config = dict(
    n_head=2,
    activation='geglu',
    positions='rope',
    rope_fraction=1.0,
    init='trunc',
    beta1=0.9,
    grad_clip=2.0,
    batch_tokens=32768,
    steps=4328,
    dataset='wikipedia_en',
)
Each number is 500 + 25 x the weight over its row's rms, rounded and kept within 0 to 999. Layers, rows and columns count from 0. Numbers have three digits each. The size before them is the row's rms in percent of the matrix's.

# down: layer 4 MLP down (transposed), 256x96, rms 0.197, rows 118-163, columns 0-95
# gate: layer 4 MLP gate, 256x96, rms 0.174, rows 119-164, columns 0-95
# up: layer 4 MLP up, 256x96, rms 0.182, rows 119-164, columns 0-95
down118 094:494490496531461506515517485483511495497506519477511488455517529423423538504492489513499507466483491460485456489493504528522530529473507488459481525500509436471480501518502502463505460494500539467512472454499500512485513470527475509479486545546476518509494492516490501482481507502531497526
gate119 094:506524549499506486494491529468498502533516491526505478490526475484481449464526439505484493488489509489471556480458474511504508485499520481504467446494430485527475561510486479478507464494511512537515480500495500491493447501494453500545490496516521506523494509463505535484483469519513497524
up119 101:574491448456506490503494464510514482481491518521476538512477474514535540519514495491487491489473515515521521498523507545544510483522506535519491526479485508485519473495483477481534550550463504479499465473475498473504513474486499517526531538479500509499466504503463474500475472476509552458
down119 097:434507539532495529495504514506488488545528491493526482487510510483497445485502533534516532504562490515477477462497502448446495504484508476469489473491523495552491502495520477491502455472536494493494505527508499519485473510515479508455482474537514487474512487536513482517532543519481483540
gate120 104:542476458537521489521427467542489441452548524488473505518474492518508531506499543521502498523523472505504470497545517515518490537495563512509476511461495509490458483479512514514491507490520510477548478525484468517510483530496482470518505490498501481492475507483482517475509482493461511489
up120 094:521496510506500519507465501501482521486498503508516495471482513513488488502527510473488497500545512497523539424515531476448486509492502451476477548498465499455502490480489468527516553553474490550474467479456504521504489491518513540510518494514498443505485513448519465512476506483503533489
down120 097:505511482542482456499499504473538483498480514566467478530495513475490464512514446524503522525471535509511520500492509506523522527449476501522509474470488509546507494499526507461493512457470451534502494572477479512461492526482511545468498509498497475498537500513484483490494499484539491522
gate121 097:501453486494528486511524460518489469511503481485520492506464502497555504501467497488536482495487505504484487511503474480541479517516473516471473506519452480496504525524441481494511453465502484481458496531513472469453450521488520529499499496477492506496485469528523537516420498525457492491
up121 088:490508483514495526510493527507509548547480508494508510526551520489487474502521534563447541483517514514524468511551498489490500455528518495515542499502486517520485511498555489526484523514527490499516536502534520513510493465491461498473481462525473498520503484464527437480523494509482497457
down121 094:460543495490527463528504517490505454498496496490502513482477507485525501478492516491566508526484476495484476547514530535493514492514496510538506503498511482494498552523472466551528490482537478486489532510561469471493474492461556493531538484465528512470516505512472511524487540513475513522
gate122 102:441482487476521518512518444476502517476478462498480479522446500508461468512484486576558507509512479495525445546492483437460501517495509504513488506511497476497507487482526482487498522542467522482516514485502516509516501477543499479485503491503512486524530516500510457471490510533499517520
up122 101:560475511534474503462467527490481477495495494488528480512537479496501452490497489462487473508531523494512500495539547522530483523546539525511487473494476483525491505535510498464444473474519519495484473482473496493495452477464463527518450506490499467512465486516502538504530527481487469492
down122 101:472495472468523531490523472434512483505459483497465515508447496530459480490524457536553503512487458501522471517527480468473549482492500491503537528507500485505514513494527528494515542539467515506503533494505480493463547519515516463497495501509492487471486472488499483470478472514520550496
gate123 097:509491463477510502510533535473508530534525500481501481523497512516488527540514557459466538510507474519472493529529458507488518500548508502527472509463500476526522529511513486504521480485525489503523505469511518517537512488528497505572487520530558510482496501547497481534488506544453516479
up123 098:528483467445496526507473517462490490545532534509510483499500498517494487490522524437463550479452491529457472538498458540502541491514485483508467498520521478482498472526488499462485500503478493463513461475517534456531513515496534477526488502518528510509492476487516518531529470510479500503
down123 103:478497511523516515499496527490504501495493516537519526485524522494491481461473528523532484476526475456486468532488468508508469549457479482483480479509528507492469495481567527521486511500503488531483486472478500522476523470509462532447522495472496511538469489528497560517551503554511481506
gate124 094:476489541511488521463476512482528497525497430533522500532482486472490485469542499514513463492477472483485539528521495477450483496515492500528497503475499478532495513542496531503516474504514508503502520452527505499537479513469478522477518515518486484591481492448492490466509488509519508461
up124 117:497547488504516467497492523478506487517505545436448519525491471505462544516459512474536461560479542515485484475507477531504495536490494467495501473500492515510492454459502481446498498471505485509497493530474447492510508488495503498504514467495517529484462523517503483546512532499510477495
down124 110:509474509495493495511520540506497470513504479521541519558498525529486471486523511495538487512467456518480544498469508495458538464493485495511518491480519484507467491556503531539564474477494513469481553551511491483519506490464518504511488522512475569484508473479510494475521482509505484498
gate125 099:529495480499505509477495531506510567524527522474509465492455505516492500508472480481527524513493484463483505481505459494526518487508492469498489488525535469486510483499464489555489484490463483473488518521461515442560502533502494532447521505484495482535496484460477464483522507497512436496
up125 101:478424492526508466509469511531531531491468486501475498521503468494518528547515506498458540512509477533499485499498516504499502511536487499553500526474494518504486498496476473497507492485523505517518511526536516506505467467483579512473511462457464525510486454536515503517458463488473517497
down125 103:528530502478492535507504535485457437498523475499542494524465474508484497488436487512536485468481491444528503500521490496496477489496494494452469508497521477466504502494451530517541494482474499484470523505507489494510504518466479499470529503528502457537494490533502495536550526481478455477
gate126 101:501529458521490431531516471461505509508515504454557534473459507503497501459492498498544485527524490522479526455512526495483531495454506503453477459464488498495507511488493499495517495469481460486478559452512521523522502495516491498518495526502503530448522528490495493523510498490476500523
up126 097:500488552475512564467462482540519474513482515524478501462535521481499488527522555489474550508480521482561500507522487488527505479505522535507540533518484502490474467488530499512502485526511513524524544504465472479465498479506494528460513493495500487533480493459492466489503484535515477473
down126 098:518507462514487477534475488506484495487450539478558503490486510490494507483489477452557475511532448494455472451561476510559540499510526516493509510480491496527490499495490529518548519500491485483472509451479492509500524495511462495499541538487507531496504515529513518499513507483471498501
gate127 096:537530471519488527533505544494519555497493479483499495471535485490552476507524519516487508480477509497520444474530503495467475498491499512477497538501519480517520514500473464506512560521530502511490535514548530515477511518450434476520505462538522498494471476491509486543524480507483491517
up127 089:446484510509493523525473473481479483546501514521489443457483489492472479501488518515479500535476518500474508488507504519479512537489472481527503567499534459494468517472467482496527484558543500511454478537532508520504520493477511491477551473489526483524482481471513509493536530512510530502
down127 100:516450519491532471486531453513509491508514489513490511514448521505487534502476479482507501503523475498478557503478490519516527494510487506493464486467461530502471485516514521507472420503421513500462486481470496482487486491535557503478464532464493502496507532527504507482470513510497507525
gate128 108:515509504520475507467485548492469465555496485497513472514522507430476487499487537493459523482480503477509501525534497494480477499517473504492475526446527516512555512517474535524500463500467483510488469495533500491498507479508548499563506481522476503501466513464473481539510509498490445494
up128 101:506491499527488542487513545532461491526479496460521493546539517454479435498447515476499508497472508532493477484509475505518511471504443505537497454457477514502517511506519520511495505508523486469541485496518513491538458496478518517493516534510484527505508492521469522542515515502527447486
down128 103:506518483493518489489523489481488524503512495537466528464461497530507576486563478505520496468531478494498537500473551491491505502475526512485541531527516452506470519521477478497492496449493504534473503527485509486482497476542459510533491456510516494522490508475538502453477499499495535525
gate129 091:566497496496475489494479479520520471501489545548469496527460489476506487520497519457535498506477500468515472513532474535475538487499504477494543523501516482513489498500499467488528518509471516484507506449527487500462487514498534477507526507514518499557495536485500503546496484517458564450
up129 093:526463471503507452512500530487517531497471519495479523502541501534554496497504474488480506490530499510475470480503534516499452429510510540529530482488504493453512500532467527503486512482477494509469467493506474498514512493473452509466489524500489495479496437550469448497501521503496520533
down129 098:517534485514520484470505490435515432512502490506477477483476480509501498509487475460486515491474529522454443469505515501557492471479563497497472488509503505498505493509489473443512532499525499515498540477516468507478507497494534548507495501489518549483487470487476508499470499458470493471
gate130 099:501515463506490456504468469510481496500493467534473531494482495476548485473549490536467521505431460484476504475473484489493515480483497497493490562489485525485488472535527468511483507538491512478501544524518522518527512499508493513543520565515469504498511517483496519526518451493466483507
up130 101:520515471518463475496531479518489492495481477503489523489502499486542508516501482508514487481460475475543482480439493424524497522481501516481493500503548521515492497470532495472500510521489414489502530538508504521447503476486534513497515509503497511493497531486539474550493449507473493523
down130 104:574500495492502483481509462485482521508497498476519470525523487483464481514494465538482508479523524547526507536522470538514486522523475533462457486524474512523501554509544436515498508484503539473517479537498489519505536478507528494493508491491488518506539507497519489483515556535478491521
gate131 099:549505480531492528521495475488537483479541479475482463529489482494490511482511498530468535519537460514518470481532473504497491507428516531476466505451509471502497497492529499525538492515478488497472563524523529499484493482509485507496498529490440497492500512529528532518460538529489500474
up131 098:488473499544469512516506478484448505522482511455548549525519515516497532544485505526498490502492489487464493511498453501513472524503447512559476472502490569484499517519487525509488484520478492503487508457533506483483520480502511505506495514494491500490540488476481540544465509441517504537
down131 093:501497482457506527496491522508518496483492474528528448508490498529481479446460493464485514529522456524511494463470517491476487452463518515497494488499482448518502456481532541524515509464476510451475517519525483475464465506473478515448484518527474494525473516524501521489483495526501528467
gate132 094:509487520497493503523502502496453506486469529446497516550530504515534476484512484485517493449540453513488506490472525519483495514544447474510462479463481467510502521500468536502469512537476524535490475549531490505475511513549485462504492474548474501487494515498505534507498493472517457494
up132 083:486512500453456497557518516494464506500462487482487506542467507480495498533501529506551497464487461472489523487510510521468494505540495502501487491463516468478497558495511507512480500517476499470514436566499518469493499553497491473513533468518469513478480459511475516510506478488498469487
down132 093:450501505503506521489470512482500516495519446532528455460463471494454504523500510544459526519482506492490505478519489471535485460473497489483525517537492549450490492478520500500518536480568509481482516473471517486491464471468489527512499500433516484500500487470508471506487499487483521494
gate133 102:490465554487536478511491518480518465514461491541498459529477559535474544493481505505471502462476473498476527504452483484495455444467529505494486508511503512499531495511513487532489485461503516503494469493522509470467554525510526489543511480509478518522493530486504516517460494475524523487
up133 097:500515468475466521507505486499499527530528517442510522527478454454510488550507478524544507485525518537495474463577521512512523513529473499491517514497512534520506485482487514518470546481481485485528538510539509498497510495537509510499445537488469481526499486482515499494540510546514498508
down133 092:512501535495552499514506526503499454510517506524481496486505524517479520492497532500467496493483479511477506507383456492511471488453523482512493494479516485495508505493515527499525503499517540509472472488447520476494510546486487515492524478486533499513514515527524473498474476464512514429
gate134 086:518534480478495516491491525485475453452517502529488476495493508534515513515514485501560490493554509516526461487547493513466519464485555486540520542493484477496487480491449467478535510469489494518480493536481494481502493504497545451520512497532512512537529497480501514520481537536468518516
up134 114:492520513487495521498479499509486474511482502516489487471529504523534522469509517535553495498495509497536474497524520512532520487515544500548518525508512524515510490501454489472551524486476515501500490577458497484489519499498462464496464515492555498524522472491486503496503506556436554491
down134 105:505508507453511479510509499477512524580529489545488485492531520500546521456525483548480499515476487517512468509493467470532478498529467492516543482527512466500490479468506491497476494492507519509514470526511547494527507497518451488451494483490543505440531522492485531530523488486483504493
gate135 089:476489495492501472513525488513509502537485543486521513490474492476533482533548489517524504447516506513473488510485515483524477529484503520578515417469537517513511478483515518504519458506482465512479502485490523536503502485509476469510496514546535563481521521532511516463503495490501519516
up135 091:520441482525459494522495549520513523438496550502495485487538520493492544485521508441525494519500523502475451521504533480464498492499496485492525494499506512483491493456490497466532469488492500455515481502507489524454447469530518516497485482503461500516503505491521516504471500445475528479
down135 088:465521511466535528487510479489487481531533495493478476489473495508509481500499523538448496484481515535508489446473479529515549524530498499513510459541508511485499493509490520504462499491510486483445497521457499535521524488524490452497530491526543575507491481501493529476522464535511497535
gate136 100:503526511477520529483525456495504497500543491488456487506497548558501500495495521497485515458456478531509488539483476515543502484536494466524493497549544471492499504496494524524472499521465499515499544501469513471541500551523513479501540523528526524489490494493511502556524487506451487465
up136 093:478491499493469436513494502528524485492476452544533508519488478480475512497507524472505451559515526453497510502536488545474544518498523523460499527459487485505508469511446491450500539499521501479473494470518495515519505489484520508516453521476503481511494465518489472487477504517528484469
down136 099:471443494515508491509516507503514469520468417452490517480478488503517471496485514482555490483527462538503491499500502465482526502542489529486483487498515488525497536532473476497492510455445485499503502489527523509494534484501548486494512540553484492518459532515514514512532512514482496538
gate137 102:513428506515518488514480496511500501494466560503517495521486501511507477506530529488511491525510495516551513461508536548489476543490525503484502552513495491475524461487534456484541480517503507476466500505517530488459490498528531504544496499478530505490508543541540458483465516519530498520
up137 109:501515509502507514514525485505495501452596494566509483486487484496514482437528501506499507503501453482519496491484510490480515469537502502487497568520537518515517487475464523492505508541501521508497504496479525505516466504513471540524489516469525446514538484505543487482506486508469532487
down137 104:513509488503491503488509498499503458521517474508472510483505503473471538523490472505484487470472505465449497504534462485515576458490497494512488477505443531504498538485470449503440497482491497515537482502479457538512485498470469496473529522477469489495491489456464503487529497500449522487
gate138 113:489507520530497455479474519470517550469482496539500479521464490485498475545532525529474492462504525540443534485505495482521457488480486461508494505441460470504495495501518479528502471498557481514477477440507512498488534522466511508488518471521518497504495493487480526460503496534483506498
up138 096:513458510486460463513487525507527527513514499522479495539505475492450452545503491554501522496528572515457519511519467531517484485489510464508489494475503482506532510477475529529511495502524502515461457506516491522492518493456515503466512471498459507544451498485513526485502455515508485520
down138 105:494510489490531525494527512515482492509477499466502528476535490484536539460516465491494503510504470469534468509510498512452542551534496541506516530559546516516523538472538481475496503486474504484520502552483501463518486486536499482484483523481490471493542501478484462521517541483502493455
gate139 091:528517493484539492509499489491516496481503478501520515477483526491485464486555483551508556489493489449482473508456479517466495507463472506502511500448517456492512465495515521544563494485464506483509445496478462491505490499495471474524565479470516501505520519504507494480465500523470520498
up139 100:475460462521536516544501446472501478519498532494534479477472530504497488474519516467520533510492470517505508455474512497489532486493525470477531512535514499508439486484510512502492508496487490478458573504492535469513489487463480469468496510512518504472472542511552478502519491523497474527
down139 097:485499541491501500478483501538506533489507463496494514489496487489471457514505472526480504512518530507491487527479489498496480529479476537510473540477521498548542471526494495538517458444496516529526439497522436505503476487517509505538530483496511476508568496494450512499472512498471522466
gate140 098:499522482464532494519501514504536533496523515501496524495506535524514489519557547467485486525488527510508551475568486499484515476479475513547476499512521498520521514509513481480468443491460537511479486539520544524476511482540475463488505509503505481533458498555503490512497496518499462508
up140 107:490508512506502538478463493494524493492502489518464489457515459493465499461488474511504479531505481527507487519510490525503498533524517526505477535483457496511521529496504517475526503479483510509553491475481485500527413434508502495505474509539473504517467522480430497498475489450499525470
down140 099:515464551527523481550492491506527535489505507478486516512479505455511483530465500472476495486521495479499501491483525500469503505504474474514524505464515469474494512527437428486518524550515484538525476453558505513494493497474458500553479527533492515489511513502511494526505482500469493517
gate141 106:532498515516511489517529531442529516501487499533465504507466473474500547517496510563471500480485520502498528489527482514468496465473506516508535527485520515458549516533500477513500468473524499494503503447518473517521519505505537487474511465468520509499506478461504500490434503511515515564
up141 097:507506535499497487479491511498569510488529509552517540514465492484527559496516540539440477478473516529522519526476501484473501462454506504499503513513513506485503505503487459536464498468534515494490482486513489505480471505488526527491499464430543541494495497482490478520467506515497492529
down141 108:478480495499497514510507487505491502505465469498515476495549465525490436505536470464511497496519489484490457496458516478531489548547499493518463491507478496497451491475503510461500511533493494539462505555507485511479559513514490473528496516508464485472501489512489531497563496479484522451
gate142 101:512497454525499477558498513490515512459496534490500458514504491490487478487506492498502485519530492496557463552504466496501478468505503435510502478509458494501512525521489516498485451491553499521481501507518449517524464536477498449486475482507496480529485480549519513504547531521494469500
up142 097:489511469501481513544523533510511514492495453578484472518493486494460529497505502520480442505499532500496481508522508473488481483506512489526448540487461473481521474478473505479491470475557462532491504480528473511556501496539528500516495501497447498516492488533521495521507504539486488478
down142 097:474556510480502499496470468511488468515530492493489525472499485522514475505496480492468477506483487435497514431478506527530526522507471551486527522499495532498501511495500522480499554518476524559485486490479523468466531455483528532473502476488479489515514499479493500479448502490540540502
gate143 096:464485487470489530488511487494468551464493496436510495509498494476550482452513486483479482493508454480529536518510548524497511519474493541495531510509519466514472489502526512535496464498498491516478512483519484503491506514493484501485540505485569481490447488536527490476511481550447511505
up143 106:517477477493473456528449539499480497478498479500456518469466494479494519498524469493530509522459473489517467503521471484503466523495488505506485538536501454505462486515526508487494461476539523536471474477498506529494483484497457494479489486548533469452503544523495545505488513506474549504
down143 105:515501493542500507548464546522485515516499474501542522494509538533481507455490502539519521465495488568481468488498480521478485529488508493496540500516505480511516525469485503489508500497508532523457432487515481502510469542530532531454526456483532459474513511479469483506504497497509480513
gate144 101:513490495482541476534559493555461494481511501520521509482476501486492494523537477460549484508514488531482483470505508516472462484492490475505535473490494523515486491469526473498520458499550482499526454483512485481494491461490477521518509509514478490533515534519485440446536479494488454493
up144 094:502515529513448568455437506473486523479520467472537482498521498483485475481497511469475508511460533530541558489521519484540545483502484537506505524471486500480475506507474522504519531511499470528533497527521490530517481495508526493486531501494516481475488469508481526554494490485502526503
down144 094:495525491507521465491534504484495479530470525509527500492480463538498525510514449538464516511490542499483497501445554523440491515493540483486517466543524483504537475519531486457502517476509508457477449472484495533517523516516513522504477485505500481504494498513500495444472476476483499536
gate145 085:513522519489503545502462490509475529505493517532495473524467524505488511501458544476432506497501503457536547531474501537525502476504503502492496445496512501524550522524518533561493526489491517483503474520517493489513512501480493465531529546459508514526455490484495515480513449494482517496
up145 100:545497478503509523507534540493474453482539493467501504525471490486486474503448518475476516465495514471471489481472489552488517472546484464488478451476498482499549488524491498528482489460485482465492530510509480528503517502519558482535493543508472490505506480473484480552509466476509506502
down145 090:486503521506497466513484451487525544519479508534514486493497514503492493478554503561554504539526502508507489535530487502548499530456519511532484549480504508471452518505497481467489490531497503531530459465491499437516495495495471487489491453473525511479493543510502522487499515537508489508
gate146 107:518482471493491499490439437531462507501511522568504540537522499477524496499530492484479478503481524510500509492500521503520494475507481539485481453536521514478487513528511516488455506508499503488517490509510485460514538489451503504502500512458486464512457465465539494537511501514523466555
up146 093:474536506482469453510506527531525534457543491426470485468451539521508511545490488516502506499525489484513506469505516482477535501508513502496527521481487472509504477463500459495521514519519533490530487500451493535485476522526470501484503522515454500515531492496479508481501456553478524489
down146 095:512479480513499498466478484503445523504517519538505515552544493488493518479525474474486477488474517477518520509460503540524472503504494538504481490517508555550473532508517480474493465517489461496529510529527472463487542495481498532494538488484532478488477489466512460538526532491513462541
gate147 102:451492498454539546519507514527481503473478446491520493515537477475505500468490509500525502508544513488490439531530486477508480524514491551491507467519526496501493499512475513519538492501481491486510468510506485502495477481502508523492488505470449492534498492513588494482471521477451466525
up147 098:454486499489492514511502517506475488484479450471468457511500485487463495484466509520516502485510506493504482542498503477487512496481448527517522478581490510535510517508478529539488519478454477467527469494521500524479481487473481521458496510489506503534475479491578527446497517528504486489
down147 094:542494492513491484477478503460500508522526487525496538518439476549509482515531497483478471509457500477490509487484551498499493474565499462513487517494496474513504500492512479510467491536515520502454523493466480487495506534507485484536538502546513482453485531524452476492519495553509540474
gate148 108:456478507464515448502536510477508532501493496496506487502495518511512523497515480455510509467500492440517496509511473543441472511485493483501539490510527500502493514490454452513468537499473525521444523519546528513492500476484484545497522495575514509481514524460462513491521499506500485503
up148 106:534458487462526535535505507499481434493497523486533510493496514508522500496474471482543514513479499501517473492428521503494527478493534507469496460448478527515489469525528471519463514506478545457505530501537510504512484518519488494543483486511507506530496459535476510476467482471509529483
down148 105:507506521489482462486517564485517551488464488533509505517459545527486506518502493488514542459483485511486480498527483518467475573485470486494518493504525489494472545507473486527489561500512513505505472531524519520479499487490456529515490506520484473477494534476514506515527487551457479516
gate149 094:537496511466520469511477526480507528497511529556513513505504504479518482480505484523482500502508508485444482541452451521513467482508487477516541494488520461497465504494474503485524503499482464508478458513485470493531505497530503412477533495555479540537497483467474519496476488488495490502
up149 098:468518505498532497514479468512508493515465471545536488498483493524451489475522492510525510481479495532537499504477496482490555433491502518512496518460525492520450534484487497490452538492501487487501500494496508516553471532482459489495472515558493492518462523483485498527510527553485469524
down149 095:476490501537474515482532494495473556493491531429463517496478493476524537488485500518489493527492519508523503458513541485522475539488481528525481508541480504494522423513509518536516475485493561512517499484467478463469494469498516508500535494460515522494501513531516520476511490459489524494
gate150 098:482541478475494474526548482457492502496508458495488521489536520508524509518523504486498510516525470482535448455542519506446471518493500509500507458481478444513439498468522470477490477513518510480493507476518522508529482507456476504475509522480551490464514493536530520523515480502485526516
up150 088:523508499497520481485506498501480521474522519522498496534523508452509514467478504518506542504493494535502520481485474519516474528482522540514512511493469550499496515517501440449477500428480547513517455469477528510479488491495487520446511524502513480548484476508483490464507431513495483475
down150 096:495478492550524502494520508539475507529457503458490512463523478529441506495496496468524532528489532500499446533557505455477492517518495507500508493535536493506449476500542491542471490513526477487501515518479547507525487497512492476488496505491499518452526558537493480517503516496486504519
gate151 101:491505475513545475484496523499463467528482481468492476500516506517432496479457499495511490524458521492473483509498432568455493483462492471507462496532473487507543480467473527525515483493520471501467507541517493483498567501493487526540493488519490508494514493482492485498510489525516498521
up151 109:522498480547490498511494436510459517515510513508496469536486519492546466525521460489497479497532500496508473499503539503481509473473472490511505438485503506501469494476513447495481502513538515491517456481489484499547474499503471516509504540461523476492495455479495497414536513523502495495
down151 105:496496548468540504491536559515536518494526477480502538522508448480483520535465512500498494512482476482523528484476472459525469498489507523505494520516524499457499528523543485521499510509478479478474503512501515468473488514507499464507466505499513535545515525526530511557475527557526466516
gate152 104:448512515487495494493477465478452501543488488526511502489465513477492511497506477470498524486513467477456500511515497470496511510497515496494447495509523525498484533481524499491475471525500522486516488446460522495536453520540485500557552504547487533494467535485504517551498534479463514471
up152 105:529479479516503460519510525537476489510471495552485512537524463465469501508474515532485518500473512484502509495478503522486490495501527482522522561459503561492563473534490508492523524483491495504501500496534484502500519458507531521489482485531483526483566501504492512510456474508506561468
down152 095:487477510455545470474468495500521474512459524497500495507502540525529486514477452435550492484521484533473486513486457485479502508507500521500508463500479504512455523466525520533530517470525475478492510495514537504459479541507505503500520515506549506472486489502528528510517463514477454542
gate153 094:520471447521489492516512470515539490472489532505485471514458549518489489503482553481493508464463533525529503544467496535539517500525495510492486518481503500523464510478513528498509494545502468500506549523472499525508491521521540519459498493485501499540463526497461522516470492484563474498
up153 101:507476479472466479483482527508476456530500510495488526507469503520470484499528481510478487524492519451486549482472518490514454503518521515503493487468542533510506501485450510480509476472480461523493502513507488482467470487532475547469504535544486525520535492532485524485483463499501497417
down153 096:499464520511503536499473492496499493515514465474499481523500458518505495471491456492520478571505468499506493444526511488478521501482506461494490505478493497469510483492500522465521502447476543512491505527528459525477541512459512479536483481518480460504506491492509451458533528508487495568
gate154 108:488524483471526532515506495499463495497514514474486499503535505452457479528429477526495495508514466445512471509517464514459479485492485522497508474576521460524526508539488537511483497499482510506498506540509499487461514466529492507499476514500481543499519537475532507487464492488492454514
up154 106:488515476483479516540474471534528495529488502463547510478493522486486495482460486510522485488556455491510514467524462520492513495506496527488514506513507501512513575501516485549471507508518518488470531533513550512492508509523525510426470440532479485462495483502501497501531494513508475490
down154 099:544482530510531480495531546494513496484534499554484481506488460512497472474524509490505509509459552539469508513477537492542487478495518467497447475480492467487475478516470530522504531475515488445524464471469474507495455490477468510525501521481509530492516522515540497479476464501489509519
gate155 100:467475509520469464533512475542531486506519508508524488483517487523492497501501480530500531502485473481527472505499470484525477513486528475511466539476493517501500496470505473474555535535459525525485560480488515484482459505551501483491524493514556513457456550476488485494478506483497527457
up155 091:516515518510525510467544458489500512508522487469487477480522491460476491459497485521522476520496496535489483509530531527513520484562482487466527480508510501493511513525528505479503483497527493527565487521553473511490523486483481506536467502479500501565533439504515507508484539513460458529
down155 101:490508490512484523556496499495516540476506503513507545513531505537526495530491518530499549507515488478516484498516451462524494510472522540516472518535435492471474503442489505489558489485494487487506538480488467502467466524547519485467514478506540515495492515487501490523530494493536509456
gate156 106:491464421509487451500513516472464456471511508508516514511496533494501518493535507500482501524479505517518516523522480512538500440566479496536503486512504539550515448463507536492492526482505497490493496519510523475491526484485514482494449488504507502517460520492515527510525524486498486443
up156 096:485404479507489476503530502545483478489503492494512514474465503529473515474539551499484467522487489424517488476502472496525491450511531522510482514500522494516517461459484530496472472489491497478476548498509501486465487482533480494545494501472501503486506516513498515524508525467526506525
down156 102:493542536501492595470509501500497531515511503537486504475483487528498473486482501498491489487517486546479501446503484440485477503499465523449491523474534505529494558483517502527483493518497510496516472489488512507472526475490494539504497463491505499452517491520505462523460473496515517544
gate157 103:536464489539508525494533493505487488512475512525524481539502537485506553522502528508519477510540542497521478462492520504486504517531500495530540478502466496498483453489530491527484511508516539467521517501525479515493510501457484486422528469454485498521505489546567487497511497527509511516
up157 103:465435515484481461453477551552514500473545512529520467501468519531490508510504521500493465476524494533472500523488494526507527512518502472478549457497505469479484466487524510520505528474510502459530507461510492497506485480504470534539485493526491514519456511517490513475536537477488510522
down157 102:520534517476523472492507515513457496555473474471492483453516523439510515491541514536464540513507506541477551475494477488489491526474501511496516527483506525529490494506507524550482508493538525484537477563530518491508456474479528474474510477473515545518504483477488498520495492516493487496
gate158 089:468504488467490489491464475455490479502519532455516510504460477488465528525485510517540535481506501507473463564501456509514509522494546492484518443503503534479523520510471531483476510476502488463507473460530513464444477502496488497515536500492514527520500523532521515460500514533524517517
up158 104:491481476507496537526481508521531531506531518487495489467466504485479503528503494503548491487478556540513499484497491481493479487525472559526523485502488477494486485538531497496520515518489532472560495527496530490489530510520512520515528484468526478502474497458515475463478578491500500565
down158 100:485518532497492491522502491505474474479484455528505499512531474458534478502521514476486519512509514526506511468475513476522507532458535505468423484531518498478499485519446521528496485487540469536445478468487515501530473481516531513506496487542496520497556473531499523529508468516492509466
gate159 101:517561502477493490527469493448478511478513467518500492516545499516488446506503482471491504509506505512498492534482482523527464509475505481478455461528506522510495443504471527531490468513512467482484510498525502459532515485497531501503512442466498498542453466523510509457456509507542491496
up159 106:480492502477493503510491521510470483528468523497489479540474529523452498486483524467510485508511507521537514479487539507525526490488471517519509523537500573527527499524504527479476540487484530474543506528526489490523535526551475519500452480505493515545532526478532513550463537505509494484
down159 099:507535461489480511559477522489545520466509451514509497489519473517510466487495495494452484493502487480524464514510494489501479474510470481448518510487526496484467505449483519492470444495483481473467493485519511507529445505487546514487462484497497474497464474504520478458485502466555499477
gate160 095:495522515557521517517484533478456532513500471489512472536562491506483466507453518499458515506511528460467506485494511519505492525524429532489497468474447477487499511528530530500483474550484524486522506527518506504477497492554487516519471483516514540498495485501497520512480502512541473493
up160 090:530545502527501484465501509501484503494512451548516494499492525492522481489478537486500497510527506523493463508453496559512493501501506490501485475470505501509553482512499511530478465514504479500501477503471516430545502539494460469491523479571487481515498502564462512485520482487527504468
down160 100:513500472465480513531517494501494523492507524495481486510515474529478489526480495515485483499499510461508479500492522489547487475504463510430539510532454490525456468517539479486480514534511550467498513542512520534473453489538503545477435490498521535472499499482532496523485461494509505499
gate161 109:517479484497536491447484498529488477480519511505503510492494571500533499519500498476504498509498462483474513454493496479470518472478529475533508539500498501496493525460502466451509449520527489479473534512542509477508494484482483522477504497526493472505550557533496476540491506480488531436
up161 121:496503536501523516500521459502472467492498476506522466445498525499529543488527482510503498493500445499535494436476507536496464524488476483502526515518492543524482489502469496518479516476507534517467472467459517466501536499510457462492577510499538487491506512523506522472510506527526494488
down161 119:551534491490496484551540517513483544542494510490498466513485495480465547503506473457472505496497534524504523495537507532539522535490477522463514490509482519540492518502532460522507527500485542475511495509441483481483521523537493534471505518464526520453501510496484531492471505488537483508
gate162 098:519501531536481459498428486485492460527490507508523507512506507484497504457483514499522501516510503478467521492516520519498466494524496505514491493489446495504557501529523518459533542493498476522541542494503511516525469484465474508555494580503501486492484457541472500527508499510505516477
up162 093:527464479505467472503498473492533487472494484473482519474482427519509487551558471506458517506501477520503494439511508514505455457479535500518530515490509463522477490464492451478508490474493515472463483509513527488485534504478511504493461437513500504517466521477500522522499507504503488500
down162 090:535530526559538509548502516543495518501516519522497514498508491498471505441494531472477531505499491494496515530519505538490532492494497542520477488475508499462531500518459467518490495507499544461489499491485460503511463483487478538565488531510525522505526537473467463504503516457473516505
gate163 103:480530519487471500462532516484507492444505515432526511520491545485525500465462512505501489537538454470478528529535501500468484490496493552524491505478509498510543493508510524518486472513506497473528499484527537502531486470527452517515438481511506478506506482500456485468530527498497482478
up163 105:554542528521472479501471463518471457502491471526455516461480473513474525514498497514531497468506486523524493477506492514550499496526495488546495478457496522459531478472482496522513502507506480459487491466511444526508510473459509442490515503532514507480507497474505466496514515520544473475
down163 104:527520509511521469504493523536496495553487493446492482506513475474521480472491515504496495477490514447509494501497445528511546515477516475539521498444498491515501489499523519549503496479506499461502495458522510503497489515476494489488533509508537463509512460504512460471519519571509433529
gate164 101:444453490454510475545511484531483558475546476491508474490476468485512492517549508516450521485494506523496531513508468482484528515534484511498481531478461527465478485531505505512469525499503506547531485472500495549514508517494477481527497519503462470506479529490504496484480518539470537492
up164 098:525485484481526518473550467516538461504520492501504511540486538505514507524471478544517510515492457485490487484492506528543514500474525495518499440487495498517507470501560467484544518477512521497526505508509479451518498490497475473490484504484505563485462503555468486468503460524530498470